From a checkpoint of a small transformer trained on Wikipedia.
Size: MLP 704 SwiGLU, vocabulary 4096.
Architecture: RMSNorm before each block, no biases in attention or MLP, untied embeddings, normalized queries and keys.
Training: a variant of SOAP for these matrices, 641M tokens, 4894 steps.
Each number is 128 + 32 x the weight over its row's rms, rounded and kept within 0 to 255. Layers, rows and columns count from 0. Numbers have three digits each. The size before them is the row's rms in percent of the matrix's.

# layer 4 attention query, 384x256, rms 0.193, rows 38-63,102-127,165-191,229-255,293-319,357-383, columns 128-159
091:117147100167146154124077152093186157114168124123135149072179151188120142079140059131126094154138
108:081148169152148084095106121106133144168155117114164197062153167150125084091117092171123100092102
079:148119164131130137108082130090158100159133116111187147113129210138106096096119155193134118068178
070:100149089139149137178173147150150135111091094170068156127150089123158117159149123054104117098074
083:120126076116069132091096177138116150098064143171100156122118130148113127138155166110159192109157
088:115153099144164133107119123073199184189106114144127218102140133113122160100139055164103131112107
095:091158196125157141102096132131162137169153114115177150111137144110188079101104097164088083128098
082:139175112149079126139139066153122096150129145131129095052100151095075120090129151100159124147160
096:121130150162108082104113090040187150167164111103168163071095156100138118066175051174112136171101
082:142111123149154082168134100107065140176176127111120155131152125185088123072166128156161123146135
079:131126157141177068119134080172146132153096124116159157118113161087119142105118100104055197115167
080:156108142146139138129124124104096106129130094119108141156112104130171178159109076117092137150205
078:148104126100120114139123113097148116150115154103147122150108105116112121099109141165125111120155
077:109126121128134081093175175181143123174078131129103146142128086174133144132121139114093082107109
086:182095106114217145095143148131111133155059146168177120114110088090200158137129123092140144101121
079:079148090121130161152155087111168133178114097124097131154091130169113167169146088146151122081093
076:106182092133164154147079152092153163080124090121097168134124099126168150106113149130126120081125
076:138131122174083113116117150160127150178111102172105183100087158203094114102118119081153070083169
081:114149127158100164200158158118137118093131111125124071079133137153117055085120122119081131143146
067:119111166160106152109147144122192108168111144133088178087179117151103120089162141146148070106128
075:095139136103096129109160152114095136127105088131217159150066134123119081127085145101121170127109
071:162124187140127131080100142115101157145178102078171134102116118168110140139108133109139167115135
084:139098145098155101102119081122230169131151084134173139113121142119166112053161133160107074092112
076:118179074163127125079152134181136128118169137168056149104175183090098177120138094119158095150155
075:119170153109128083175106072150153176085104118132154202117091117123105169122135150142162150106055
084:117136125124093173126078133161122168149133085127116117101107157122122109125080142133103090100167
049:037136092132070153174163119143149116111056140110075139191108169127101169152180131089156105090151
039:187154168114107163143132167124075060079136117125146067101178111151158092112168121076111174166201
069:158138178148172170155082137093189110140179095091164135089181134168117074048120108219139105096189
061:078118113098149102128150111113131149117093153161100131149098080068123142210160153044093129125075
072:086121088093069100104137146148093153122076173166129204130066134160090115154086143102120060083118
072:105068102145118100088144122060102095155100151144129206199118104095060175104105109102106157129098
084:152129119125135183106091137115137128160153131126139147108155133171160104123154101217143079098105
059:185081136091115121129115128143135029169124144135124095138136136179157122097087151093181122154110
064:125123145145149131140093151094105106160163178115096151138140112189141111112115068181115087141161
078:136137129164126087200130157123081110125152182124119077105178096120118124099136204088155122120182
067:173134150166102107120122115088172193146196120131095131151123165081120062098109125200109139130163
083:097103143217160148137126124088162095142165076143150114135181121111156168104147088205045077138123
090:106139074144122112128098083129128117118112151080147099127097074116126130150122120128091137171132
097:073038106084082061111136165155165101154086138145137160120152153169103148139142120096089078105125
095:181130141116157101092156222142140087157103126165148138113092101116188159099121123041093166155127
090:084163124146109187133121125078155101154080109067146166150113167158106122097120063104144138078034
099:101167099144132142181089140149127132087116107120054168118102101137129130090104130159141137066094
088:128154122167084126148155203133141173122113091162094162149093143151107118159095139094159125040149
100:091166141127103169173217122147108152109126076113096056084140145138124117107146154116136160111134
103:117133153134097167190145105111152109169137121102094120137149111136132080134158112135140111142117
094:135121140103115168152161152094126050161087113125152185203092118125075085082104130086151121145115
097:126138172162138116122058094101105136139160116048159140112139136146144112133157135138124137087126
103:130068150138141126119132113110203163132166066142126129134133133135180098063191110178119079076137
096:151131099188171059058143125198143182084173099176105151108146181099095156120213124146140123154136
103:132149133104134089173137050156121118117110157110123134118129129117087162174151134142123149035080
098:094124138124126145093098144125146128160124077146118086110095180142121124133086137166097121121119
042:134124119142081131126105107103110136118181182117154162255148120151047099097160110099124127148109
058:064107120144104143149102076131185166133142098107122118121149135150135146139127060145134088111110
037:130106135128095163141136119171175090079116120109114088142115162188112179150138050135118104110150
058:173158169131100120106140164131070071093096146096134142198128105116124107102122163113145180122153
053:044105116090121122146128107117156181147145118143113156121115126142116173170122106081069095115118
055:125128116149130142122131194158114132126107115144111212134114155120147062144130114216131136080098
056:118132095159127168068149123079114114162164133089117147158121099192141105077124069122135156138109
055:129067127145127111089155152170111023085139166142099119098159136135124117131154134091146098137114
059:106079118118114127142117103150156087154118107114137111170149162131087151132100185130115149156078
047:159117118129115117101139129106113096093098125127108120114182130162121120097108079146164170096118
062:103090167136103074164117099109080121185167123151143153200124107160137127112147138145126140116101
069:159110155174168051131110122162118139132113134121120117153115113115135096166167105119122149101151
077:058109134152118129144123106095127142155115084139180134125162101121127207160100068151052102148123
086:118136100116142119151094094100131107129137133121167150158112079120155134115139135176127132181147
092:055082117107085089127145190151140107157100128142157164111163119189142136138122139137081073114124
093:145164121117164125105118172154126130151055147124147121087090119111154122098110118054106158132153
098:076136105141087149135127145079184126152093098098129130128118145165095167138153074127154133114080
101:081183108104151140160063162130120152067118095150080160128086106147141135127122139157139145103118
093:134121132149061145166138188122146140140115089178098164153081133173109108147127138080174102044148
102:063173161138096161149193138142078125115125067127093037090166125156129094117135131145086152103135
087:149126168130095182167159127145170103157131124154120152135181091147132112108152142114125102148127
094:127127124094102166127195144081101095147067100089164141177066150127093090073111155082132129130126
088:157139185155124082070082119127085200141159119057168147088122146155144167117117152105109158105153
096:126096140120151103108149091149229157104144066146189135161095183115129108065158137148108049065175
101:115157078131152049062144135213140140076175095160060139101140196100079158109186096138149094171178
095:116147165113131080172124053140110114115110139116163168115134100105107202113142168126145139070074
102:098147117132138191125098149140153104168128044106126118115095173112129148129118175159127075156117
095:086076120105167109088111107108142169154218131139144223111160144109086067080124127096127102176137
143:130115166120121127070130124161163112104153079118168205076155147127127130168099145154096145152146
108:057151176128130111121155111079153117105156119113167146041119186133156120114111152137078097151102
101:158102116071163105115167137147104093117134101151143070016132088129164109112074194118153139104215
119:147155131092173044118105110138131179098120124133126133140089131103110150166164095115140186173118
126:135073155113112141138110133086106098142146149156131167200136114165090143114098165160106117111161
136:121123155123144161142086099105181130164131102104181206150113151157115130099137128158107099092113
109:098177153121148139063149124114162180135140107133149147104109155199083115122075118135120122132144
117:211134158118132108134136092128121146125126081082165079124103166110145133129135176093129170116121
099:091091138148107119133133121085150097154125102171146192086160135161116095065099119122110091074128
099:122110115127098074124093125116092131144165117115078146132109112140126161131120140190176139127142
088:109086171158126083159113179105126161203134124100189151085201175157156157095127141124126113138083
085:158093151129139056192083148146159140186123155106123126120118101121154164146140101096145113154150
070:141093161137152131170118145156090146125153160132155130116113154128146161068127130147121153181124
066:065148108107148086133128168139195122127128100172101132140125079141116130137162119121086114131075
076:156132093100165148080107195152135137158101175156127080072099094104115089128162118115109174089157
068:153189091101096058143136141129090067148102102117133149174098104139133144120113116146126097104114
060:084088122134101131113125170146133106107152084157139128120091144137095155060129142096179140080071
065:181097128150162123091140159176154193138134116087114109092114140141107155116129189100086097134137
062:084055183137087099140114106075136171097138077114114083087095144109081127153101163101102136149196
064:125118134130130173134144150096119134128147108078173137127167160151129141083098099160137127099122
061:163097110097120161089177117145117129089143095099175123149111143100097136143139148124084157097135
071:095166174109097152102134109105127144144184072066145154141131157149089141123133097171076132155148
061:132116129082141136135126058116123141065112092142169133125146145153135118117142096186136119123119
062:198114096166149001095096197190122132068147094171100168095115121133102170128117143105145149155129
066:171160155115183255153146072110152137153173176041175153149140162196109127108137099152154091113031
061:170088151112165159137111115152097090126166114111131136115152126078098074134162166146143071116112
048:144110116129154091156159144047169121153151177139101142096148123128138091121154101139116157103134
072:121122117113116072180186161153078151153063149168112099140079066115138134170125160100158171139134
050:138127165122175159134136118163172119126155112091167134106130100157131106128174061190120109075124
082:120121162146159119139112088112177095105175084111153143107158145146121136067156047209091103108158
069:110178114130110106104139168137080165092117134171118132146069105134100167186114182072119173178105
069:176166133110066130084158133047129110171118133142111128205085116093099126081101189171179123174136
060:096143107105177116097083184075156132209127120159146183204090082135115171179127097112067157106110
072:163093190177142173139136098107191110186169118093141112139211174139181169069161108175151057133165
060:154115112134038118129136094158139085050151111154128116123151151130059152128119154106178130163138
070:150077214167208136138146144053175123222178114126156155162141120144092133084136081169119131115143
062:131143132144110093155138140151123087182168172112078084088106120114078067115127120142108185171167
065:138163140113157123163086117058089141204130140105180162129112149085121088078137102117114157149143
095:097129147180108128129130097105153102127184083120154125074182135148151141099119042167105115154147
084:134134086090140139139125101119125107125107158108153115150089102093140176116104147111129142168133
082:068061132117105092153132157137185124167092150147122150086173113197109183119147116120076073067150
093:180130127110171106081096159171129160137079145151193119124089090098173136111127143052113165109132
089:069152097135118148161150140075143117155102118090078138144118174155106131140141076109143104114059
080:110178087089158141148064168143114133075095095145072168123127085118133156119117135126104151096135
078:107159107156068119138147186149136158129099087169083172166093141184138129186109160104133097033140
094:097196158120104123149203162139108108117116057130102055113124133145124074139126145118108156095118
082:154078173156107183153174155123183132180125148125118185127177139172125093081126111122151095135123
086:106161136099106165128154151088118110153099099113177148163085123083090075082125141078131117144146
092:176100195178118121104080143093121155148181093071179126058163159172124136086131112125121144105159
093:159110159107147123115151097127216163104159062150161129153102158112140118042195106138107111080164
097:083136076155166065076164121204133153076176096174067138100105172091119175148150115123147108176146
089:132154168113127090195129021158118130128127132103149166112157135108103129093183120153130145107065
095:113108148152152171129090139139161141163150066130137136118129150153125138139105145172123095109117
074:114150128181137156132105069059163110111171126102178098140132127121058070111173121175137116102130
071:097089117076123120126122155133166160085087114124113103171169142146141183141131128119121127073140
069:108107157137137145188138131107138073069137072160129077098090208169196099164096151123144144125123
090:135158179174167156146139130081148078130179112108151088050184175171133063070131097188139112097149
086:095131107052096066164110132153154174151123138163095153141140121114104116167129128095070119137139
077:173064128147142135063105139125097150131112145122137203139155129178134129154079125141150090097114
110:117116157172197153161111085086166191155146087124171119107153151168133141130151077162062132142114
082:148097117132095155108111148108118075141119107123153136126110142148112126145113123140114053125127
087:152125101180114162181142102137156126150147105113137073104168138095122100091175166148162121100130
098:096118139181158127172139109068099074182155108110137144135153123135095142108171079117115078137139
096:134154140151126081135133120117100145129149154111136126096139122123080100108087138185166140140164
084:148135130127159122229146141118113147184097133107097134151060160070120138138098156132118141181179
085:154111169146115117140165179096136102137098103149164117160147143082127155096137091125134125157195
077:131114096181166084086115133143149160117143119106122144178125073123159151125124122132094120134163
086:106092099101101075160139140161157116159108115137144140128135137174092132180134143073091066072082
080:106130100060148129117147150159152095140098135135178143083115117102169128109106117096100146135146
076:098176103136084150103129124129126083147042094106143138159115140187113144159110098097133144080047
068:107146090136138089175116145169151132074127074125048125074104108114118146076129122093105139102120
072:106088138220125107126160144079126158131147103163080147151121165201073144100120103111123093076166
067:083178148122114153144193138142124125064112096110098068090138160118119121114153154127114177140102
075:198110145156121160157156132168150083110118143139082110078150098140193080127179170110162105135077
072:112160124133115172163156137161135065138132143099127168149089142114100100122110161106180088149107
064:179162199118112115109051136135095138133183092080147116097122150138155120121151160093125133113132
068:165094150107107140082154107133210175136168084156146099119090141118106099050181124173139098061159
074:107131105149150051053156100178118166107136103152093136131152186093060147128181126132156131167140
068:157176150103145098144166103167113089094104158125099136102125146128087131192132117142125170046072
077:116173150146153151146142122128131156196135129143158124126111155168161106083121138139115076120128
# layer 4 attention key, 64x256, rms 0.164, rows 37-63, columns 128-159
038:114101074141136113102135137155107084142155149152138198158116131117183125183123168145145131150069
049:166146165107104092141122097095086104154102123133158157132130214111173071161135087150119169142155
045:150119163142128062121095097135160185131108115133119099188112056093170150181116146170082136136133
037:043096125157171166130106111092133167135147162165069145211134068147147115116138168155091105117080
043:162117184095122125095156136161174145118101109080201096086133169098132128127092129092125148097186
047:177064097096160144135118113196140140119128156120139195109093122139108145106086154134198114133126
063:122122157176081123164171106086139178142148126097112098163132095191155112109145131150101146080171
046:114113090136137129100156098140075099097142150161093130119150079188088134117116138166118130076131
051:097099120088112124171112158101151143145080147135115180142077116090218167127150129112126112133114
061:139083118098127100137131127149119090159088159064138207187137100129112170117119150132123105098097
075:086136175106110155186142086086136115179117128089163161181093118141141108091137129161062129189114
106:157122185194180122107050148114121176137180135133108109144090132081135130175151142100149190138157
072:128094071155114182112172130057088129124111113169135160122177146181133118152098101119122155121106
117:129090064133107155120160096117123118119084114151155211168173124128122127094145158129157186146078
131:075107105123127118134107162133149130120088135168164152127140125160163136114130212141054072116130
127:133105158092140113102132155183101166109119135116140141134130149135147125104080155084145096126105
137:064077095114113112139154215116121153135155133124131100110077142142128117201181161130202135101126
144:128116084097166150138075166112170166092075098127124077138054158097091151150137136133194118126190
131:132109158138081123170111144144133171141098132141090123136107145184165141115170155088110161091148
150:057156206120125109094119146120072095178155084117142143116141125177188070132071144119083100086141
129:139134144139123183200169134158158167139139148154093165140220100177129106106041093125096135116156
144:143169134115089145150175154084109145098082080116191131169107153122125095093138086148050145121190
134:164134201127148118120099155118119150165153074082119078145129133136169151102116152123092125126170
141:122148139084139116144155116154173140072145089178133105184079094109131107109185136117163113100154
147:146107072143128158158171176199110075065214091181066150089145117119096159131090113107154121154152
139:146181177136178126178134110127089073122139139107133175114094125153134126134125064124113064132086
142:150123095099104160106156174139143167153168093103114192118104088100152120172081175170112153183068
# layer 4 attention value, 64x256, rms 0.172, rows 0-31, columns 128-159
098:146093126099167104145190132160167187136131121140138154077123156158137112108123120131095103116162
097:148179097161117141078081135122117084085097151115107180175103095088131153141173117113129133112169
101:139184161126122123169120109108067175110127130119092137106092009200120144103211074129099101120131
099:119131134139172080087161142108147106126115142132105162116073162147102145076134097185130108091099
100:142170107158118195116128112100163108108110169147143107100123122143044119105066195144145224135118
100:119137133100095146077144120130092127079126098145146096138157155148104161166122143191175121096142
102:144198137133127139145152120104152147120113119136129096054143142158090077075150112143144134092096
104:133111148121181114196142114117147136120122122143130070156093107159154153101140109126136115099109
098:091120137146140158074118149176113132100170141122125157100171148080086100137143050124168091177165
098:142122128123122091110085116090158159115134120121096122202206105109108119139164120091094102173137
098:144085130145162100177123134111100159057095128140143129115098101121095130171102135148111137163132
100:082160122132119220074090132156125159094143105133126194082188113147166121140167144108185105144122
096:122117119070120178124131109122079110112158134132142151138037082037190135127133114154144069151165
100:088088120130122108165137119111130133145089124142123130114153189173152128105101192134152139112163
102:175166116110195191084140122148116186109142134131175090151189147115080109120114089147110137137097
101:157063125072080107181122101104084163150104159113195113066113106141146144177131117105131134171061
100:063126128130134129152139103129150152144160139116131096204183100137170081061140147133164173159143
100:143063141089135153116127131100047168149103112129129140125120044183083173133186121121130132188182
102:173096159080125030109139143069105241120138134092128083094144127158126118175129191159141184140124
100:112144137232070147149127098060138096123116178137101116202118209141111161193122091107117076221132
102:135117121151106103109086054136102139141088075125120149108062166188065186084111149116103050154144
099:127127116143144136147077148114044123130131086128118131123086114122094127087047106147142106187081
101:152114129093166203188152156123150156125154105110196128173149115159100172092186146150139025138141
097:181144127066166089140122130124119095150155106121138110136118128189209162134158149105155140098161
097:104142148174150147133153079122199101129146089116106143106122154104167157153132172166131116193132
107:125116127136130130146159130111098152118121130116136158097176026084113113166106160094130118116094
100:159084110114148159128095155095057039073110161110094152080140103132105080153111172118115085038100
102:132101127142116120132140154155111154109118145118120059148109087136167134132154193139141103083109
100:159124121155163106141141151073126183081108131135121136114176162098155171160124157107134119124195
100:152184137158111139106127138142116103121102148120134107195098137135191117077123096113115123163121
101:103139150058086169087168125117158170125141149128123058108106062171120175163053147109102096122159
098:187172138142107089117138157115126104117072102133071142151110113082128094112100104139123207133178
# layer 4 attention output (transposed), 384x256, rms 0.18, rows 0-31,64-95,128-159,192-223,256-287,320-351, columns 128-159
085:098112092102077109185085092094155215139160164139171119130162120184126104106120161104126121103135
091:077134109154127144177147120107154056139127130135108078112190183168116158087137134182088089150100
086:118122157119144144136121211105133077185185132128117144124178115078098120165161030131125141145135
087:202142098139152122109101133139082171114085115157195125147062102114155130175144104075174139115093
085:096163180117144103194077113116128121066166153082065116117117104135161141070177092117084096058165
091:125104177101115149171131173085173180103105143144122129062132151128158103080113122088141138082159
081:139053114141142077132191098153109107076083147081151177107115108141090128108069194130143157166185
083:169104144176087156133089171136194098117161180088101143153135139135082113141087097131091115107132
087:153079013136121122129128151096127139154154087117137161062118141154145121107070085120113098147082
086:130112087162163140118152111078142180155105100184127148111113107133122084142162129159094165134059
086:082144104071151159149064065093124089119163137184097117146166133100160141129154150171161105073082
082:083142143139130140130135150135120097162083170091141130172146098156092134076106173092073116110094
093:081074119140141141131044139103109057126180127136104114102141108104107128145149125178163131101137
085:147152137095120128149112114126138100184178117133133164125109086087132130158165122181171135131081
084:076154137137078131168092110114134093082117151163080148171126211121186159095087131188113170124174
082:155177138128143146110122078155194112129119099110114170150148101146125114147168132137204207173117
093:159124089120136136142169113113091124171081127110119116100112154112122144142102056113146132122075
089:100107134146157129177137121171138141096151128088112187136139175097074154136127144099127143181094
081:103139117158123145151148137113119120123113147126122157117118119138085138113144152115149156111145
095:122111132121128098108030221167087177197148174138059126104116114102135107117144136157138123127139
086:102063118117138159090162082130183159088136143137125104064116119126187125122148102115097138068118
084:112131192124116147152140098178127129163083135115087135141192150122126113133099054189139130078152
079:078132132183128127140181127110128121097185129114113108150178169088154131140075181143101169096130
086:149103156095095123097129193170185137216103165159116132065112183152042146113156146135109097175151
084:122132051111161107147143096138113222108142134115147119149093057122158109139086090113146047111094
086:135107117078075056079114083152086168134138131167147121127082147130141125144134154137111111150139
087:118140165150149150083089117108202133120219136160118144151083127165079137128104121150136188091152
083:125098118093158109171118128096153138129130087121145158075161164149180185168158107155161122169073
084:141141134099017152131120075118130177135109214128161105172138106130113102123113114164156121128160
083:131193078151189163104062140113104146119069145123118082136136165104130101190181122086067131101159
080:120116135162081143101146193139058143147128128110059084154164136150081086124175093094132191184136
091:129146085116089150133112085102159088111110106120142139180064134179120100107122097151138081134135
110:137143079123114166152106100139093139082148146123145110140123051117150117149116128104157166188131
118:091086129158135159170162114119157112096081112161085081117150124126102181146115139181117080149123
111:093125125115140145107097201081162113129101183133127121127142124095131109132159076154137109120113
128:163121129197142124073142134172102132105123081119173104103117142126124114141090118114106122120130
123:159175126109158134103167159094172139091167139082073102160153118052111137112185072139098076076150
125:128116121095158120184145219090188155134096143139163125131099170133172125099120132092122148102129
118:181090137150136107059166070130064128024131158090118171142089104080141143088094203137136129153141
139:184144150136138156072123136153168052087203109103091143106120141102116113213126127111122081156093
117:125099080124081108140120164106098173183108089098166083126148141129130107120056135052132140115137
128:059157104202171134192124121083171129075162124147092125136105103178088101150121144159111137145084
124:119118125089139129108066101137150143151171110160145149169143147132092146055105173107117145105068
117:135054117119132068144163207160176128144130111087150146169113127089134160080117125112143130156135
119:102112121161099130112118154124091097123133155141164096100085176169149141130137156146144159096119
130:135105165144115111167139154109135120178185099116128087057142131108144142162104109131108095122091
131:103137190142142092151133140167140110123100138095117195107104212139116149112104126142148119137161
120:135168144120123138099144145142151123132089119103133174157144085114098107126192138130165192165156
126:157146113145109170109141161081119108230136119105146164116091173098126122162113067146157177141110
128:036136154123163179112100202158114135085161129115111160204150151127093183120146133169077100104073
122:113108119173094111123086093138070101132131158153164117088157157107130122077176085105173162115146
104:064142146101142122126064172105084127163155123080131133120106114152167108101135169137135075103153
127:132093140106205160089105095143168118099154161164130082111085109130183127149111119151087124097158
115:167168202123101124114127125169105122161071110149133138106181155117142144151093115120155130106108
130:137113126193163168150189129173107134122152166146095251113171211107108168147065123126127217081119
119:126124136115131168107153172138167133143077140137107169121147108133078131117150104147140030169054
129:119168046104149088213161079125082164099106150121151175159121110110107130127108084089124069086115
113:082135085086093079088106121124094142113113122165170104124135118116143115135125129123069113128110
126:156154092159166127093158126076157126135167113194119165153115116118094133071102080122147162080127
131:109140098088122147130135158035147140156133104107138165081118150089182123127113108088159151122096
129:118127197096085185115142049099156134119127161090128108151060145117147124099135085135108133047175
126:121157084122168130083139129116051146082120130095137075088113186168104134160172129086125119126116
124:105092154099101147078110127219103106121129129124106109129153117137106137107108112076141180119158
130:132145082118149127134112091108163107115106186128122152111102118197150099134075084152135086074136
095:124174122140107164138096110131136108133149132076143086117103114135107125105131153125104136198155
102:100105092114162176159129132116146068095128151152066065118133109132110159112168130147141058122103
097:106095146135160117128117161101144098138156139158144113129151107129084142118163058139125151153138
096:191130132202126125102140132182152138123119058132180079101080140156146128155076095133081139144143
097:146171140123164143090149139105164099092163121058077106162191143072113188092168084130118096052133
091:127097125111160126211095195077181174101173142133104131105122135122177093098124099104137178103119
093:171067109161169111082168084098079079058126135088121140097089138110137129088132204119151103112107
095:167088154151100153079104155135166078037140125109072155108141101133104094214145135095119070130106
101:100106088090104115124128158095106153139100071085142118168161134115157116123064141088148147131121
096:099144150177188161167144135104168124105133123134117140118107126168132142122148166114120117131107
091:120155100108125147134074098124190117137146107131099119171137136129108197047120129092145135085079
097:110037109088166108144155195197147144160102123061183092164151166108126098086135140110180127134097
086:040093112129099118099145166083111075092131139163120072099108163125156152100140137147150157096151
093:139121170149115048162132128142185108169141120146117179106158139172139172173108114148121114131101
101:138141157122120121126090145148169101145146117110130202127098212103129156113081126124115128125142
090:123180123080116156129132117140157117093129079145124160140159085142122148118147115125157168170128
097:156174135147145133123115118103131137168153087136122087112111162130122150128108062115169129126104
090:074119167104163153121104203157107127121135173079117153147141162090098150115204155110111125097064
102:141136120142109145129058110136073099130161133184109136087159114132099128099159098166139129145111
098:109105137148122095123082160124099175178149118097132141058133113135138081105146161136081095091161
100:138055087088181152109135093124181143124124155146111133075108114130170122150081097133138137074128
093:167187163163110121138139142139136107120073096131098107131191158091163138122131163152127127076133
096:167130134152131182153153126138109175182155142098108217131199185098123151113084141142079190113114
096:133126181102114156123142135134151125137153141137084144110152142164059107091153119153099044171086
092:122136043096153099186152094192110196115110111165119152135112089091167110133119072123138071091143
104:123162097106089121122133106137100155127156093141170162157092108137155103136119151144069137141130
101:110123109140121139086142083077150109139162103184119154172133114125123112084136120146120172098136
103:108102075097138143144153145049144095152127103104098147089143158090154128153116114120186132148094
092:145150186083057168131130028089130154114130168088133117116071118139139103110098113165079121120143
093:146139095084087132066137147118102137117143148093097082065141194139138148129200122112150142136125
102:127115147108138120084126133228140128114087113137071079116161076146129145134117094072179161108139
089:127131044115120123143132069116158061088103153141137177140088093193180119141097083160109102111116
109:145116092109094100125082144118175141170112109123138108126126126122124174105134111136143118073098
092:167152105188097139092151176117120069125159149139137151128104186150138033093118144126129155149109
093:146154157123110188076167142175133111115124097131133137128181132074110149166151130105153132135110
114:101205091094146114153150053157126106153079113089098084180168165141116168111204102201151125104134
094:095106118133134118167133128155098207166108105159114133100082150235137165126098173119135135173127
098:116137135081073139122092140186150088141145180121136128110142105087085104106115175120128123163170
107:131200118114144164184083109128144139184101195137124103158170116183099152169095032130183157135101
113:073138153140053122123096093090095153119122108117138121178130067092101104118154177131138146109191
090:101131203131150130143115104117126115124143127166144134148140103129158140176168156101118157087169
110:124123100122115118084143143158121112195167151111106125128167105156136163084142119161139115146116
109:128095094142119134153171135152087121143099122137151136078130072105126115173159115086108166107145
099:110138149133121130114122079129094097101173094138145121114134140118135107152161106155104048117159
103:160153144080118115115117138158218120139147133149110131152134104147096161159158120124115132110135
094:128128109108129164176103102050137101137122192108138146186150101184097101095129189106146109104174
108:131145093096104126122106154114150161114121141149150160076137084085134122145124113158101129177091
109:051066084160146110129168141149174120212155138108099161095170170152145156137095139101123074110123
101:114121137131189108155148151195147132069168134102112100175148119100155173121144111110139105113107
101:122156116139152078119086099081113165145123128129099130126114115119128118165175111084104126155130
096:107152105104107145113121122138146111102123106142174123095067153167079119147098138211130100146127
103:187162075178155118136132074178132118099048171144145108174124105107092119185142134106144134097165
104:131117148163122077171096163112154131134172076146141136155160165175113041111149193160114173166143
111:117115125140137157130117134124160119073145098134100130169082095136108185149202103146130144110189
092:119176163147130099131179159155132072162077106137125069123082163193122129146131106080104105135157
091:159133130125117133151154136131115128053083107142130120158127095061148130148106112121118206102152
112:161110126143108142141086126191156073144141075096100110118168136200135130149161129135146206115166
088:134118090106121166146134180196135116122126111119125114088077189096131135111117132137141135111167
103:096122139119090109165114130166086168121188133091136072149127167135193130180186130146131139077123
102:154159148132144122108113140196102153108145187142145106170172151149137124100152102173117112104092
101:127133081142104164182064144138095146102146055181101128178146133184107136155148079153158101117119
106:124136158096102121150102134192157160094092147129148116121120095074138094164111145080151154149197
092:147142082163149139087135130114140113134113136074130160158156140092146158126134108206109105106107
098:147105162182129145105077165143093132120115145114124117151086171140173117103159202075120114117169
097:133144092137082171140122083131121175104180141132156078159121103150166137129086143128142147151119
100:108120116123154134190124085153136086110084118160077089074162130137082135129114133177105100156105
104:135060168158157151144130180082140103098158129140123118119145100102130161111123075160119129153113
103:203123112194116139101158142207088132119114082110161124087120143141157114127142105084132107112115
101:160154140155170103100128134128127146092158120068072105151142110122135131127178079138116099096137
100:158101164127160111201103236098163142132146157138128125109103097123151105095151117068141122091106
101:175095118146157117063166084135085101062113135061154153118129108109124171110125204101151132154148
099:186116157136117148103089145114194054092219102115108155128139153128100095212117125119133066157070
094:131079075137068118175121166104106153146106102110128139150115123121177105126072164114135143123119
099:111136119165163145186128103071173131108141098151079122075090105175109109150146133141133139131069
100:134150079112092134116089049101162118139185106159098150159138138109143116065128137179129145086083
089:153063067090147059136145205178146129154109137084144144161132101103125121080114090124166126144125
100:071091143179122132110095176110120061110147167176166080099118161149159129111133144188092145138137
108:152080147139102094132143108151119110174172124125133130079139133125136148166098110153142099135086
101:090124186099093077185097161132152124108116144128035176124130203131130133123141130123142142123183
101:161157156103115155101152127145122130117131132121154197133136119123131141131175145145167141173131
099:158176125132145128125113115122124121193116105117153134069096153105099116162118076128172182120077
103:066153158157156141146118177219139131111106115135114160191167126094087162137177149129108152103051
096:153138123152114173136058110140089087152200150141145148118149141109083130070143102130143183138130
093:091157128102151126132095160127100120179144110076112128085136110128137073113145148105105088121142
103:112078095067205154093139095155159121161126159161103088092080109098151122199121105129138117105116
107:167155147151086152116107129133140091130058113111084128129143159074156130182161127128069131111124
102:144146122172145159135162171134136133134131158100105198092176196110092165139090147086066188113139
098:120083162098119152121147138131208142145086162199078168112128162163097095124121126162136095164123
108:138162074117135077171154108141110179125116128129118136171110168134112087163104022106138076098109
095:114181057095082123099130129128099158115106150154175143154114139102110110112124125119116109103076
106:134120114136115149066174117104156129118152090163141143159127131136085133088127124156140136112173
098:095131121066145110166140155059136127140142146109120185071158137105167147143135120109169125131077
111:148132185073108129126143035089159144170141164125132102131089157127125111091130114123093109096146
108:122164083085140177113118153101086129118130128122098075103095159141091095151172152080100133120133
101:110115145122115111105134131235123118115124100136070084162138122138108083136125100062149182124138
104:142157068108138117151131100114148096120123174124120161139111145197120134153090062189101079049113
093:137157048122094181127146118158161130096192156151154096096127088135166114116124101063126103124132
088:130123115127102141138148107165087091122087086151095106103153160112116156145112148177072093177088
083:134116163135102173124096166127118156139149132099134126127147114124136148151157103130110143100137
097:157142106223153120114114085165087151106100094121168123121082166131178162086124081068103126122152
084:152148138117129159128144121126136172084181127096058146132196073084148137084169083179122138112162
090:121108157096136140160105196052188169155112139125142158135096098145189116115114140051148141092121
087:135114173131148156081131082140100116046078177059098112110139099102096167146038150163175165135112
093:189104121099134141055111148135172087103134092110104114136107095083124056155125130124134131141116
095:120118062054097090103129183125127136200125124130111139123128156114125080138105096120126172138106
097:071117115136180131119113112103159157131152160150110120137071111146085112080126165145116111140099
081:163150123062115098097082105104102130185162119169091136145136170110120138104151164114110133116060
087:077092166109166098150122188180160104136135128120164134145125099128115108106138124130185112123139
082:111129107151103127079125168118105082089126138152182117124128166137132133137140138137133155084117
093:087079182109148152153129098155130154132149120128086123077130110105161122130119121139136134089129
093:074153159096140124075114141117137114091124137119092154115138167147147149162099110165170159177129
087:147152148135073168120111119129165116140079109129123161165167095113137101136152146163183167161171
085:142151096164134161090140150118074110236116129096168163131121157093112150158113090154156125083094
083:087137123121174136139092138193121120111113136157116157192165163134109137136137158153117123131107
089:106122131157137145104102144125096096117089131149142155099141145139130120097165156112127159181113
078:079158089129108072112083189140122134155142130089099162126136133182177076131126181139084080070124
092:116095125101122170097150114091180154124193120132125130126095123121149114133152135110079129143199
080:102143157140092108112145114111135088110105088144107077101134160101126163123141095159198157128136
090:100138128154127194151174102184105120108107112145103135135180155140107146139143136086126185082110
088:133115132127083137097137152138160140147061209120079119089158154142070110136133120154143085107079
088:134163012111156100163185092139109148103145188088143145161132096145117114103159087087151100085143
086:093118103079133080099025103136111141120146134118156071132160129124114134102144155119059149130122
091:145150067173148108108156121100177134148183149123104137153118123186115114095151070102106191071132
094:078116088123141129149087123018135162119125101103129178090143117085135182155130121127152144134103
090:148151162087079156154178042110155127116134151140162124147059128151136109073155088123106134090096
081:149157000157164156120120126128131140096087109085137076145106192146115122166156117102106169123120
087:092106158107088152149150163214097155129125133106050095131137110092115132128148117159172118095167
094:138150093132128123147098098081098069158141104148104151158130112154207098143106153135082054112122